Part of a small language model's weights.
Architecture: RMSNorm before each block, rotary positions, untied embeddings.
Training: a variant of Adam for these matrices, 220M tokens.
Each number is 128 + 24 x the weight over its row's rms, rounded and kept within 0 to 255. Layers, rows and columns count from 0. Numbers have three digits each. The size before them is the row's rms in percent of the matrix's.

# layer 6 attention output (transposed), 192x128, rms 0.128, rows 4-31,36-63, columns 0-127
104:129152133148101121108096132158106137136086104149114121129188149105084149111136097097145141092084098101172128139148149137162161106133106132121096150146181091125148109146155144146124127144120141122135165113142155126118147125159109145102096140122132146145126139147086088138154115124163153163113104113117116146122163135152190129127180148082133142104145086090101146166132141100153131140123
098:121157103111059133099118144132132085132138146180157135148113121146118136131119072105143129140114089134156141141140120121169129107150107095095180164168141109140151093132108157119143165133122120119134179115124148128134137099112122117135129116156155113149141100122079118194108137123143165162093151152089082119160135165146147138152141138084132117122155089152125145133127137128145144120161
089:132132113117113120145119129150130131104129135171144118154150129125124134114158089128145139142114123107178111129132127130160148110159117081139179153160139118149152088134123122096127131121121162142164159123139162129123122088164155116121114159106151160113122126155070099182131100128142171174114113182140102150163154132137195135151150111105164148133170116108093142145072152142138137116134
095:140136114137151122143141137118160123122169121155190109160115106112132140132132122120166079136135141170132144102096140141158162145142128060138187166117154140106141130143114124128141118089116161129118112120144183115110107119109096146095138120139094149134122104138093128203116141123115118122149130177138175165145144122146149095159092144140104148118143136107092156131083123161126134131154
089:135119146109119093148132137143121147106161093168137128131066100168124147088157126083155101088109162111129099091134085102141147136130093137129113167157125101136135109104139154116113134120138148135156090129116156134109141123144128113123134135094130170105143142150111079181117051103095117155130165146137132171133177110126143118141152125145101146117171143139115103133126157128149105114118
090:112118114081106080083132125141115101073115167141099110135098130178118152130194112083166104119126118127181133109142127114149110114116145132090129172160119127135147124073148195097116127129134134096139137145115133139135114141094132126145174141160116147125124137136142123181148096135108158131149175102127095119127094119130129155157148101154115129136150137162150125148131125153155136121129
077:132207121119099122120127158146112098162142146139115109105121176122102094153158087142074125130111109133115133147125117141143108132126133087114167111118124127150133106124133103101117140123109123142107176089137092141122095127115122127111143120170118090154071135104126157095121191127140133121100117141125090096148133150131066127122102127086119111145144098174114114137177140142134139139166
084:120142089122150146107151148161148126110150140147133129152193143127119116146109075179108133136130101121134139105109127142150155126122123049101185099122141115101139105142106113151120124127115119154110169123120131158154104104103138138124093144124121145183133114105090153146120120159133124154131136157139106135125126152119196126148107081136159108183122123143151125121076180151128116121122
099:124127133154103144123141133091136120136158098178145175113129130122143139092083127116097149102122105122131144164131123129107111109129102141108099114138121119139122119157060128108115140106135158157117143130134112128128163100100155142165094136127195112076153084137117118095149115134137132133111132159156093105169127169126132129096175157096134095073100139131111163149153106076124123121152
089:142119168150125166138087158114114141145123102091140192122115121131128103124094146101134124147132144127131154113139144136105137082115106138121104111103132157134116141147066127120151156140115125102124134141165121162127131141099144151194127107114151094119190114124123071099159102113116091088161137155145145127143111146114128112139097175100141112092093141099109149082146108094149147114124
081:120143168136130172137115130115119106112145106111112171099136130117140143132096160156099159124142149088102121133154132153108165131119090130133087098107109158116090159156097069133106129136074142148115132154160117118123149168104142104136115108086170148096138123084119116102140121099138090109131126109152136104100121138123093080105116159117116109109074149134141149113144098083115121101090
093:144101152106156078137139097111148145094164118123158120154080096140105165112151151078178107110128167162138119126139136129138141145126144130130127173132133129120134119090153140114112129097139154114137083123126183112108121142139105147105140128102108192099127143142142091196123126109081116143162140138149172185115129115170143130146118138146094139099137141136091146143108112132138122133132
108:146126136136137151150109153147156115129126104139147166115127089146130162118117150117107153119129130127120143116151092142127126098161109079130123090156130154138131094143068118140169140109150160114127113101141137133131134115149181105168108133087168142081173101161090089140147075108122096137138130161157119136177115155114184153129148118130132132147141159094096128104106158124129098086134
074:118139134114130113129145133146116140161132143130077125082134147113112111117176139137121085091117123080138136103115092101128097123094114153103119153147140168123091121089144115150126142162132128121145128161155133156147134125112158161148143128116100074088125145150117127079130143143180139102121122079127116084141116159109091165109138134109124133114086067077171094120161121113137139130113
078:146088142137192128173096126153144165127101113103137165157121094137114122162111170109136122160150171134111113120132145148134180124145136150146130114095151140146141122140141150137142125156114127132134101151114178113111141172178114118135140132107133139158160130142127081136120080115080094140180122137138150163092137116125169141165095091142128182143133142122113128142100172124128131130106
094:119124138072117115107112145168113104083103161131130131133123124175117141156157094129108153149125135087155113096163085096130137134164116113112127115149094134145134088121123131097104156146121147134125154162129143139131103122124180098162157165136157144115117116131122124185129087120126146137142135116158067110151099119083149141157131082115166158164148134164137110136112165153153119098121
097:148130143162162156099138134099131138117165110105113134139160124111141086101113154164175112119145105091116104112177185120099161111075131179084109098117166154118118156126098131128131115162109122114124152150125122146128119145099143179133138138079163163122166102144143133093136094149138128099135142119177132140117122141091147111131107143097127102098084108128153121112115116100139140145109
084:135172120134118123104110134109156121141083132162125144101129105147117150120159119105133156107123129109125133133158104093146166149128103113159143162138193137127139121126134158164151133160077108096150128111140137111141119142152101095104120102087120148102169142126064105170120096123175143151122143107123125173106168130077124115147131104111144131153161080132157095118105150078143130126134
091:104113121154113092108139125087148170143117111170115115116156156090146119102116108116149117126114132143156139109110151094132160102084120123097141123135178100095144173125100173140129124176145077122106155089115132142163148116130124128125135130140139118153170128155089119105137091153176157134109147148098136162161146151125178094138113137150126145121123107095150147112069148097151142143132
092:121091141129128088123128112101144167121125163119140137168088075143107138115138142080219095123136164162133134113123125142146145130117131131125143203151178113106135126105173155144142119152123105086152083137131153132126140137118102136122134103130093146129146145151135111176126120117108153134149149110094173187100135136136149141173120135142106141100125117122131136108092125133136144135138
077:119114162138135094112146096075132143162111136103126132078149149134115140125105142135123143115148150149112125149129143089094087141101173140139083124093131132114130185131118148136117115138131124122095103088128113115132116136093114132129119128164113141096133142126171169056161165140154124093139100111153160135132115134126061117087144152129119114126100164150092132111176092120109115160127
091:123112138102093145120108154139115123118101133132087137098119136155138113107153117102093132119095129095166127122165078078107110108104097162117084112137106111144109127111108158124118161148176096102140138146151108159140125106137185105181120139134149105100163157142115114124139074118160152136124142085128083108147136116109131151109175139121149118125140125115154109086133139087170129093106
111:116119148130118124100151115105141177126108143169116133127102119112121156139126128093139132095145152175114114141108120135120154150114142183112115147141168100122129144105161164112080113132110120137123101103084111084101145153190101149117135163137148140102131155185169124089132124128123134147121131085094139149121137099140122130119116091145084160096157092168144138156085122127140156158160
091:107127137083111113101150113113085140128140160115120124115112152137110128113141126155131096126103115132173107162120126121136109093088158105125141175118112140107114174087127151089095143133125126153133151103140130119116146119124121137106124120145104150155057151102150123139152181133124146113115120117157164143096127107173072107085101151115124115087118086151145139146123083169166180118134
096:125122120115108133146188096117104120116151107125118120110100183105139124127135120128120088120112136139143142112076150117107109172116171175135121155097092115107128161096160121110075137121169162152128111116128114115133116123122123152101153145173097118161061159138156151116097161142111161127133120137122148108126129091116075097100090138141094130085133124119145138162145102158125134154144
109:162148139150117163152116161142134114176128139120160145120148114119097121122103103146094142142126145117124133155160082125128136132165094078144107111127133142167136085180091068150158140103148156105136124120176131139129135102126148132133078116142139127106134120123092139126118157104153116149108088129176112126169145166126150141114154122056153107123108102111087117088151133127114141098131
107:134153119123127136098139102138127100120149145127167112168139133114099148182116096149131145156158123139104126126106154150146139157163157109137188134123128122125146096143153104121127116118085154153111171121105135107107112146118103150071130139160118138157072107100153148139123199133087122124132119150134123117104126116134100124167073105121110133143143112182107134171131125184096132144154
079:114135102170121145125134129116144140168144113136143126135178124096145114149069129170121118139140091132091138167097168158140116115113133126148151123091152122108109158160147114155133117140091096168110147122112112123155153113105087148110077114145113115154131106080120162058122188149142133120123109144089175140114131150145107098122110144133141098129084107122121151132159113123102137159138
100:145104128155109156110177147099137107102128134109125138160081130126139115159106152122180105125112164134126140070131136097084141095120168113131132123105093136096114123113138100116126123102099139110096099104126103128128124155093122117119160147102117119120138150146161140121125151091095120082109130108143146108151080148115090117124086127136126110148123140147117100085120194193106082145121
089:135108138145149137146149128136114160186142148072146138132159110121088120077107137142124122099148130133118104166116123102076181112113156130164101117097119136162137162120118129118128156171127114139128142106115160109165152148155122113105113122109125151144142143103161106099151122118110035131125139106169119166125158106106112156143118098147112112150100118152124137114157126077113146103131
083:131141125178114171094126158123096102121120163149137119151097149138167162118109157121135127117102161169110137104102094157101167125099142128114137126123109141118115182112119143085136171096097134138090129157094115151120133148067099080128149109152156143110160148100150133112133154118100128088138128118152132114112098106117059120116083118137096141130113137128143109127139139129152081147151
134:156185107143131114140100166118134096141170103155168106136096139124138133128128134127101130123112097166154137128083114147140157140095130085138165155129138115135150159143108149128150152090141157152095141131162150113125144124099079134096135120155109090159080118126104130153120186150119123114139121200145151134154123141182126119097115165120103163114146135082112127126109121131146117147158
100:152165127162142142106062183107141103162141095157149095101128113106153136131088131138095172137128096110131113139137118145101121141126123073125147108136120147160131127135111113120115146070137154134120151126152109150137124129131130118101100112114152087126100103112114166121115135129148104108126102178129147116150155174146143079077135145097131083153120137082163117095111108117108157161132
119:116110133166145117114079157128129116145098102127128140109201084123125132142121109149088158133133106101121112159179122156106141117138143095152111107134099153152146110151095095147165134134091164125137155134125130150164160139139165121123074142109147129088117114079102114095139106119150098133151128113136091127154147161123154129120174082111148086143089146106093120112142146102133132100127
089:124085124091137102122138090130110183137114147085113181131152134157104135112157134113173130138158142125100142109157137092146122104137110127127111131118123139120121145140149145138127106153125088109138131084088144116124109111139162180115144127140130160107152121146162110148136084126140097144143145062108147153102149074082155143184116066146142132098125142153124132149123125094093118122127
092:127134124121118143158158096141120127127152152110125093123088150140122153122145145120151125091122146181150125150035125121085139104093136154113098139131163128113125162103145188131121109119128116130101087095136130117104161147106092148106138111143123116186097139149147130128114201145136141128104120125144173116146119123108118122112092144167093173099161133143133107120117096134147136135143
101:135087155148173115108129131155112138132112149123155103151141096106116131109167125087125099110132164114124116158108118123108134145154112177139091171072156151174138157088121145041134156140134140128119149139172121091146131157136117133092121109139129137133130128107164126142149126134105109113161149161148146142094144132117112142134092107184109123142133133138152159142137121085154144132179
093:103123149120127090150199100106178127142160132144113106126105151131107143114167141105135099113110132111131107094103126117109122152128164168160124153089128117156113114084154117121105124120161116123148067119153122083120106122182117158095139151152102126155056131177151140129118125143098155150132115151134145168145140079150123133110132164148127136125152131143157137127122169144119130154132
099:105107130138125092155156112120124143128141137147172133187113153118123119142196084116141090093111135103156111126126117105152139137122146149116178154118130121142127131073144151098126157142151133091127111133142161119134137107188084165077152148145096135134073136133150117159138101113110144153134141159118129155151103098152169150128143119160097122093135114146125120162100150145143124169135
110:159170120172141110106082172112140101165120080155157134121148108109141120139114131160093163130125091098126137154154114149110150159112146070139142118136098134148131112135104088122157170095134158138113156137160133117152137116128129131113098119118137091134086112089103145132104147136124116122141109190135122136150122179176153127088150135089136097130108137087111132084106150109119129150146
101:127137129126165157133153122130126141107154141139097110091101140111146138089103146088122141108133148171138135125078121139116099136116136167140104152078158115136125185094166168118082123140133137131118096109122098131100133152110114126101134109147134145134114128174190112119141159148127132103138105137133156128104130113125056090114109151170119137112151142149181145173144085121137145140169
088:115103146088126129137101131122122127081113123150110167102138106112158152130103133100111144112136156105073142094155147172143120099135145130141156170120116146099147100126150085101102130157089138108097144114085140162130135148125156146154142110145124113069109098098124110092143124106135100105157137121106108109111145149112082122132117056117131147126140151130145162194141134144169107129112
097:117179092134109155124123139117124110151139116145120110087092158137157113138059133129114157159119092131135148115104109136132084146129127106121131095122107115121106109163135098154089145079162113150121118113118122129117084110109129104169140103126154097141125095148115181167103151147144161115116085130115169086157115131137125092086154181112122144126146140108138127102142098140107138128073
113:072105130146141135094130124133099149126078144134112149099165106136130142135115096139126132130137150121122109127176114141128109101167123125102099100142119155118102133129107108151122131152082131133126109142073124168149125134132163124147095147135158161064143116095140132120131070097168107138120136045142094100136146116089141113160150089128144130145077147151127105126150114117137118091116
105:088141142142086102190141117099159105123182124159148097121119166130138124133146145134086100114109123145150111110127084141116149131101127130132151150133117105121165145150128131141161126130150145143102124119158160115132147148148124110106137139110117121162061136100092119108132163163147137148125124208158139119123168116173104129099134149139107167121167125102081100129152154147158110138114
075:100144139122078139131135143085142110161191133142162105081115161131171133133073109151073174128150090138143124099145150132142107094096140121117175112149086103112159140151116113130081118108116109150116120101060112134165141116095117108124112154126120100109080123115154151098135156116112090117123107153155137115137145135166114140108144124123120117162152124133114132143123137141113113114102
108:144122150134102118163152127104178081127181157128153064141106146137138135139168154115084106126104110159149105127077121127079150119096137126139155131115122109135178137116127153117117137126172127147093115122158137112118157145140090117081119154127116094164097130130102117110141156149101152127134109189145168144172135146147126137094112158142115136112147119115089135125115175139143108133126
097:134162133154109107140102160110148096171159097123148120104135103124135118129075150159069151128125095101132113151129095164101156144106139063146145109144086117145126104147097070148125148124148138146133152129148145135136153111113134103126105132120126103139085110086091130090116158142120114132124114187124107149167139158173147141074164134085134120130109129106104127105132150143128132124132
076:162117134129141101136119119162155096094088114141139111132138104128110146154161092139105123147140163111120119127208153126144107114128128109126122148142147134119146075151121113119139105154118149115151109121140130102129129137117171168114085166105133126134121125102092127148102140138118134183148154147116105127143147177158157171170110124115197116126144133135064125125095170147131124082154
098:117072177119144149116152115122166136092105164132076114108149129114140141114146144106121129131131171123109093111156153125071105116150147170130119119107122127118113102090140113129101106158125112085151094142111098155117094147178177132132114155115137149084157131132160129105128066089148144126113124068123117125125147128086106125150135110137171100137114142162164125129126146125113111116112
121:159136127135113140092089155111135096128116107128149125119154098122179102141116129122096175166144079126116150111143114155133100158158107053135178106120080130138162103172111081153127140094145132132138154142125125140122090105115164123126115133123167096085137079116109155146123107128136130114145111165119170119164131154105152123111159108100154108129113145110123145098093139115109131132105
097:125103141145121112119118130123179126087077095130113149153139115114140155128176098150132151125132106109095135133191153135081176124100181091129147117147111129118130084116114115133176121128103129097121148136125157127150115106184127147132122154119117114123126118095100119141138104122128129145120147120159119158149123156092155160166118075095135124130135121135119130117090208128129092164146
107:143139127115116129124100186145130153136099092155141163140158100124135150144134134117103155167119107093098173117164120147135157142157115120147133128148125151147157090161112130117188155097122147097104166149155120145178113122110169112155123107132141138062165116127080111132133076136112111128143133126147102121118117138120166125144132127091117103161107142084135127101102150079130088113118
097:134140129108132133140159100129107152092133144132095127132082158128124136102116142103159118123138193158130128097108151108140111120118140142095090169099160099114107191102158156120103099159120098132139087108129130123106103149100127144126177109157127148140139141172184141128109151109131119117112163105139145128094114112105079123157075122149156162125149123158173102153129091136119144127155
090:116159059145114128099124136137085142167117088108160187153123123136106115149111084170170137140159112122128165141157131126173138119124111075116140107158120141117126132170108119183163127113104114127101150127084151127135148092084131162140125117146128106122132125114101128139133164152126097135138155123150126124109116098104163153174116107101100153121099117120090124100144118125090135150105
094:159152117098105111165149120137137126125162148121144096152056128131115122121147138128161100113116123142128131127090141112140143132081133147128139150138156104126134113118149180098114144123155104129106117122149155083109133118122085151147178120134089113198111139152124148165113191139096156127103140177135166147134096119124137131128094157140112163117180098133122141106099114164144141159118
# layer 6 attention value, 96x128, rms 0.115, rows 5-31, columns 0-127
096:133133132109135125073123141130108155134104127111080145154097167123125089179108116151139144156152147095143162100131140150136091190109139150168120109163138081159140131130146115124143082143151167155123133123130093111117117154118129108117124138121144107128103148152165166086079122125136142121165122114113082107118114133104143119106108133117202124092120156132136093121121100120084122157122
085:128152131096130127167111113124118156146118118106095170123138083103107163147134110150136133146178116115101147167142156138113131130121137149174105109163136110133132131104115110179170114119120108137128102136164107145106123156121121128136116101107098127138106115124173152086132127193145094140139156084080108130110122120134102136146111136127149098115128044135148124162162113140114166173102
122:110105158104165110137109160133124140147125138135098127143120120149125120117117126125130123096133155111054096136110090155135136115123139143154124106139140130150141125132156068121114110126118107112165112150124107194179123199132177115127133115097186166132147144097148100108110105112124104089132124116119113144108117113102068150141150117144157090093152100105155126118160099137137132151129
095:146079084127141127132117113129153132089138144134125123139153137074152095116145117169134104109160149167102101139127115151153152147125140154135126079105150148073167169176106097108153072155138064090118111148112094120127134158118140138133143104155100117130146148152118126124162147150155149135128085101109108163117096112178112127121136145131156113116143109128119145169129101144140109113131
100:161152145114100136115166116129087167096153128133147127139093161084111071116121129142145150085151156126158133121109145132124130113124137147128140124106121107116114151105103149096134170169132111154124145099138107090101111127133073133122123119148142154135142145181166145115148155152187145120080113134143111146118114119127104163143081187086144101129131108173153130106147122097112095122119
078:130113121137114114092116129096125105170079138090156133079101117113139128151097133124111161139122125067142151138135121127155103153125139158170122142157118136162126119159141155132146135134152121150116111170137143099139116111128157113162121141082134145187134131132079120155119159128119157140096139100186144094160133103143137134104124129147110113138132212078120125120121105127099151152093
086:122130158109149129140112142095131126194105121111164125131106111115116104159127152127146107123125136125154109151142135155139126113119151112150174101185130117206118113092157095111147142112135149127145130194116151111164133146128154105125127113080167106083130136138161103152094092107125117078181120139104105122127130126138129131146146129090107149133109099145095161171127122144107155115145
108:118067156088115134098165084129143093104134119112131137111165141141141110117121152163126145136149103158112154120140152130127102171116128115156135151165119104118126138124174134195130112159103121131149112114125133154130140136127159121131132128125119126199071159167151144082109125101117118162133121124102128113093130150113113094116095144121150123134185122118101065142083129116096126115136
088:099088079129169132136093121104130098130095148135146130139171114091128124140124126138127136132111124148090135117115136102134082160130127111064130147153084128102166130150153158149076141114114125133127141099115127161153157144157169115087180126137164087119144125109115112148114093123136135163111128116127099104109128174077164106081139118112090162107146162122151132137096117139126133150145
087:124130117096113132150120109112176121141108124125124128093174110132125123096131181119145124160073100154129110140149164091106105146139110085108118144143163166098156093106155123136110101118109104125127142101121125157156090107140166110152139157153159116138154117158067148150103122131115132170109133140174116115121138167070146137102114096114139163117131160104136133103145123145097161118169
094:126109108129119125160120143140109150056144145166126113158128140114149091105142145141127133098118145168097104149101109156139152095131117150133112104089149095106116153171100122097085094152099082146161107147104100178137133154159134122136159159178133137124147135147106131103170098124170146123127129099128127160114143112106080132149131163104149088099152110132150102111151109114155117103116
105:095072132137135138146146119124139086130148119149142129156167160142105104128130137175134141127144122144129108149154154155151109138137148130099130115192116078100123164130138145132175129094112113117119142145134124167154158179121145149119128064080103084141108152119149148111095133133132128138164114121081121116078135170149115091116116109130166099139153112123151136141116114149133133186142
088:147133092154149127103108100136130128102091101126128153145139120200086133122125149123117135169116126101145108134123118117125128105133150137130149116118114112102119153134090140165158153128145096170154126129144141122116096120141111129153107102088147189215154128118084122169131134165100170167071125134125148117089123107162125126167130151171157119137137126138113130113133166146138128104127
087:118136084125148133153144179127138137122126127121102103143163122122138143157142128128155108149066155118138103127137098122137135119154114115082115095120121153112141186150129152112128099102124138082120121125132092148133175132137140147070126130105065093067135144062119104141150092112120131133136098121104116150170116109132108128120158124124097133133094084113149142131125095164174108142140
105:164169099142106154134134116119116132152135128121115144104133127078103130120131133147171137133132110103187140132141154134136133132104121145152133119147149126144127152084125172096157147130154125156087169101156104071084145103134082152126119102127062120115146145182127164136133141167136145098079114139128103127136113114155153150105110152091118109158107082134151168153127099113110132148123
100:145114106066137144164117128165107094108114130145097142145120057142140125131119119086129131128128138137131147130120156106105128113134130079093143171123116123138123062096147087119119176122116119104152120102093155135143118126142143082130132109117132134111162138169148116156108108084075153167116119150097097149118079128125117130118150170152124134108149102149167158135140130144120122087156
085:128078101125170120157133141160147149110142112129080134184140136156129103139122153124150094155130155076141121136127129145149100135128150155116117107148102153112123112109146125137178146130176144116102118132126120113087120134133100119143118086141156115123126122165115125157096133130112153151142115124108159150137080116148149149119152112147196128097098157085133139137205145160124082162134
096:103122144107186119178121130125135148157144126114089160159131106116134048164134129134133119126147112132106110092110129113121102134138149115142152150131090164178127098115154072162162140101086142097159107133116146141142154139114144093109151085140166153146124147123174093149122112136117099113164119122120101132080115122082115150109133140129141144085117134156124100131152129131102137095147
086:121131097164157103145105158174105147071114151161088124191129175127120115150125119111138117116123141133111121112104132103115148103142164145111132086056121102125124137143077091098101122136142130152140134137112097164137131155146120096114158152148163145107163130130165137126134106134167114083167123100110104151123117094096126128145113108123146126121099102148166101104148148139165105128140
075:108087121130101153131161104153115134062166119164158099157147134156144125115130145124117150094118108130132133108086141130133140117152122128130151172112080149143103080141160136125139182139117142163131148142130165130124127103134144115144132139174121156168113128141130102140120126102131153116090121105166177127114148119076141154134145133114050124137162115093148123147121158084119085132131
094:140143084159143136145110083107138153124154128127164150123143133102130089138151116171139123147158110154132148113138156109130135132114128145100124123155122151100155129134107187145140160116119115147096149107141128079099181109117044118129158102156085088125112114153099131123160141178126163129116121132121128114097130162146186109095112166140103133141118133151109154161098167130121126126117
120:110099115131154103188160105139141113078151147073115141115146156137153090140142164131125109099129142109134141133142083123136145108131121150150085099097128149123066157134125121127127090145101108131126097114144132110123191102120101126133150111150073141180121132075109131130173145122114123125131095087136140150125140090131127146128104131141104122155113128120118063115148112137131100092104
096:142181081139117132167100130107093121150131147142196145135105100146113126150124156131128143120160163133134167115097149119118138120127083175154135137125143108151110077166124121164094132123134126169122106173113141137138085095122137099155141161143130138120176104127078118120130135142151116141100152098105103111095138123112142193158130116114098134126116140129104113111151162092124136092098
109:136170117135127119114107118132122123138147151104114106094111089122131127115129126130108138098160127125107145120124081104162148123146076144138113144108127136132111144138089119166126104199137085151138099149131132088114131124123097161113099155131132175155156105124098139128164160097139146130068126153139147139095110113151093165108143126149124118101188116185079096126134125099153159119100
101:099099105135155136099104102129148111135093125133110129157158166155127198136128123127147128132142107114098119151144165150152114125131138160166135124190129130122161115144157140120138132110125161157103145164101133156130140119132132103144128137082095106148102118096124121112072090131060169125142124115091146111117131159158110109126142100173122105134135123099142148174115167136110139188137
098:133158153088102129121135156129106120155104141124112130101087110139139169116114138087135156083096144067160153155126081156154121144136122133180118127134149144165096129108123099087110116169154152162139116102123127107132100118130168118127125161089136171136159138116122146146086118123118128114108138108140154123173136100128123169130151077074138124160125138116143114099160079103135113121120
079:106138164135148117099127147119141112141096146099139122136138106176132126130120128101092099145102168128123120115119097123108129148137129115131146126125129144144144086131165084154089096091121161112152098146122168153140100129125180102125108173108181137127121132096121096156098072100095082148178142116122138113140157131110156143148169075128108174103113141100123096147109161152139132115127
# layer 6 attention query, 192x128, rms 0.189, rows 64-72,96-104, columns 0-127
124:152110171069190122118111130157183118103124135177161112127119097150106176080118128136135125107106142143055130168132114157136143134138099137124108120133105124079077126112138093152107128128125114105149104132137156149146112164145163128130150126142103117131143130107133131131126111104099092136117117098160100171088116127113118091113095133097141120100133158092153156122122133124157120154119
093:136099158088158124099095108174108125096138129150129151127126171154115114080123097134143128107097116180101112127128121152125111147148151150161141121114122145091168147157165097135159148115109139177118161113150111183123094146112173080165139163119142080119130146130127121098175139116138134123113125131132103144111100128109148088159132117127131111147166136074132117133153167103102133124144
104:165091159093171131152104145143147140127103132186128129122111099127120179087106179142139095125132124135080095155123110162129159110143110143110113088151128116108067122102120100139090119163107107080160110144106152138114143159165163106103145127155111146125145136135103142110133118112126119112088141113139081185139127109135095114135125128138139136112113117111166165155108107124157110148134
082:145140110120145138123146119162157164120133148136137129134144172134145108083129089118128118091141146147101120163127114150113147124152141139175117105133155056114162143112140090139174093087113121174114124100126090146111152111128182117153115145137130105123125155123166126108187119136114082144082086147107152149149109132100130092115166104100115115119132156119109117160159137125080130130118
087:121127103120144149161155168138150115186130137109097183104123149104137109110135112133126144101142106155153112128121109150134104120137154161145123122162160090120149175105128128133158098098127159159125076087099124125130158098127177141121107164146138103104101153112118122116147151132138138146101126199099152112176119157110135103106144124124111143116119144168087089158106145116084125120103
095:105156110145154134147147123108143126151141131077108136144134161101144093136142088127116147144159130083164146114149140091143096133085164132147121152106123125136155145119147122120146131100125150171087123101149127087131136079094113151110106139115143127134144138115165112151149118114124151187135089110085143083153145139114162133111127117126121135138114103168083076103159159129062115125096
095:133192094166109117195152164155078156155162123109106144151126106121138125133118130107127118134148123134152133143118128115108146083148170122120150114140102119186151119160097125152136114081139138088139104137084091115072147122161136126137111151121130124114124133132126165143115171138126132098104136113140155148127085133142116137119156181120135123098078137171100113155118121162111143144118
106:084142105162079141108186116141147118178131118101113153133112171108139112139156143139126150105126117133165144099157106143145090146128135130143121148138174119136174128131164125161171093112119131162091103104141127128148154107101122125126100132120103137132111141096134093143117140158109133121133102185121164093147138161133158130126121121120157149166131097142088067137138149117083143131080
098:131176108159137098180179155165103150166159112113108147155151120121121130118144116077100149105163114146177151144113121109106118117124171108159142101152133094147188135141094153142127125079151171118140123116084099115139162113152111161138116145139126100109124142138142154145117144121139097105083112136107127136153115119144131141118163119123112133088105141138088117158120109168118174135125
090:105116055115117151097107119110101130102133119129134145155156126134106088148138139098170121104134122135129137140109115092132120114099129147127166098079148146115146147136147168163091178120134162140125127101134115174101140162138108125178098154143109080150110159145170158137094127146155134102123169186089145113174126145140132135120145133153150107128175125150128126105120106127150096143135
084:122097102143118124156129127145161128097090150143133138099139159099114140112120164175101155114138111126114128167133163137144131141168135088152127086180074112127129139181123143155146104125110121130100114167105099116137109155175164125154150121145101164136121125195132101106153121150156116114074124117137118153135154131147129082139127093105092131077164127148108107130117154125117140129109
099:119125119112119150129086142090096121138138140124152151122151106149087105162160162117124104128132130127155107127092099116178141117066118182144152104091191171121149145146150133108111143127132146155103135095159114181137122142117115165140102100139152085131134155133143157127100165131161122124158149150097123096151115150142120174101137149178120109109124108103135113132139100137165133135164
092:129114129122144123131109091165148137177096135119130153163182164128106120101137155128098155097125078122111135147112137124120121132127104125140152081135077100122122095121118136189118146114162098104139134129099098096131145166153162139168118149146112089139124143150122139106137134131168147104078100143116122148146128129148121123182147127082135097074165173167133128135121121107111127142093
108:143156144120131152139133107150113156164140159091166167159194146152107146125171149154101137132110088145134149131085141111146158110116106139134112143127121070140101097106105122165138134118156096138139136112121103111128151152152172154163114121122129092162142164133144129096122125125152140100087083169128127138137102144122106157116172142107158102091127150135101123153123090110094165133102
083:148105164110149103118150097170182098167115124114080137116125188133133129091118093137104151141123098109121131124128149130089123135142106114129139132157030113123118121079136124140126140123162106135130124131100137113156166134138142132134111148113142124148108129142117129109159135109088178165095116138125113157108126108120116118167124152117121121112142167136110110167134152081079111127079
081:122124119115111136163136114097112166158147151115166161154179102124116153129189192137082122122119102167159146131079143110166137129149150130161170151109151120163137125123094135149144172108140139102159156106119111115143110145144172156145107145162100085137139155136118129122124147130172102064121106133121115134157119146144150156116168131137103120116101123142133115111140106127095153124142
094:138154127120156119116163094136131160162125152109156150129158161157120140088141138143122165134145108133111180116114153108127140093148127158113103160144107045107111078091101133166156125111115092128161154112117088094131161154162154120161135125140141123145126157145175118095118119133111126113094096124131125160113136117114121110123155117143173139123123150162140124160109145119068155124099
090:140111126098110119142162113114119140136140161118179146129181118117105142138195188130066121116128095150150141124082129112161153126158134135132142150134123094128134131110108157159140150123152126148163171090085115119176125149141154156149105122156112077134131153148146148109115137120142100089120110131123101141157105132168159177126166116136083111093114148134119103102129124130099126124135
# layer 6 attention key, 96x128, rms 0.192, rows 32-39, columns 0-127
096:175186137111113117115154150123140121113130126137116114096115167070149107115125100158166079150103134135147129145109124136095163144141125137140122129114159139121137113135114100138131118133097081118101162153146130062074142084097128145105152156130112176135112111180147102145137145180133100116092138147143132163127157135125176117130136120140115172171150094134121125139148144109113121105124
112:167116178116147119135101138137159130126122097164146131086123105123119113081120134147160075126072133129085137138159114122114164149153116100103120111136164125121130117135135118154077133157106088131101122176185153146069092136120118156138161146139116128138114104144113095132117116132116111138065135148142114188129149127125141120168114159129161136148127090134137111119118139095139158110110
104:175197162120126120136111140153147132100105102155097112084116132081167125097107083159160084143107144119108133149143146128090141138146114119114115097113159106137125117106121089134123110142102076140096126170151150105064101108104120155129159124113111144142116092126144107156129111159130128125084115106137140176133157123105137104145118124105142157134147103147115115169125131104114140093096
087:134073145121139109136122122144139114135135124145156122101164118167117142101132176151150138078104128146101147140153149140150145118118088126100129118158152103115134112146156110126102071157113098137124119091160105173120120155137128154156153114142108122131138140097094110114134125084118166113092112150122083154106131117110094133126126165179157111132098078118194107150138093097148158129109
088:148107097167151103152113145153111119185145110112131145119126101127140124106125131115119148095083127140151141168142128142143103110077116129118145101155133084124152124126137162113090097144158113148150130114123101147127145160162087176140131165148101146086136134107126146138134104090097132103083127142111099144121118102142100156169155163167120111105099118147193134155162092137153141143095
082:092085130140144129138131129117092115146132148108160167139107137155084131166151147095075147115138105125164116103100127126170094122107158153121121174158114137129157146139127162133127117153143170130141133063140118166176149159140136139130113151135158089120147167152110151099140155114080122099145130127129123088140096137135121142127145155172111106121086184100122118107113149139137125162144
095:151117112169171102157109112108070132154149114099110166136114107151133094130138099097133155101132124125165125148132161145143076095109139155160142116151121094160144139096113151134109091103153143148125104106122088158121128173160110150135094153140118106081135131125155148111157104073112139082107118139104130129132108102117111129148151140142129113104113164137181150158141078127136141151103
074:125114141168147103145112160156098119164147115136158152123108156170119134110141111087082092144120116144150120120078115153132107086136149134093156137120117114142170132121096174129111137143133149153139119108145123132138126179160107143117116160117151109110141144149134158094118132056077143103131135142131108147102084127149101117141154190178131094119121166107147123128147131116122149171132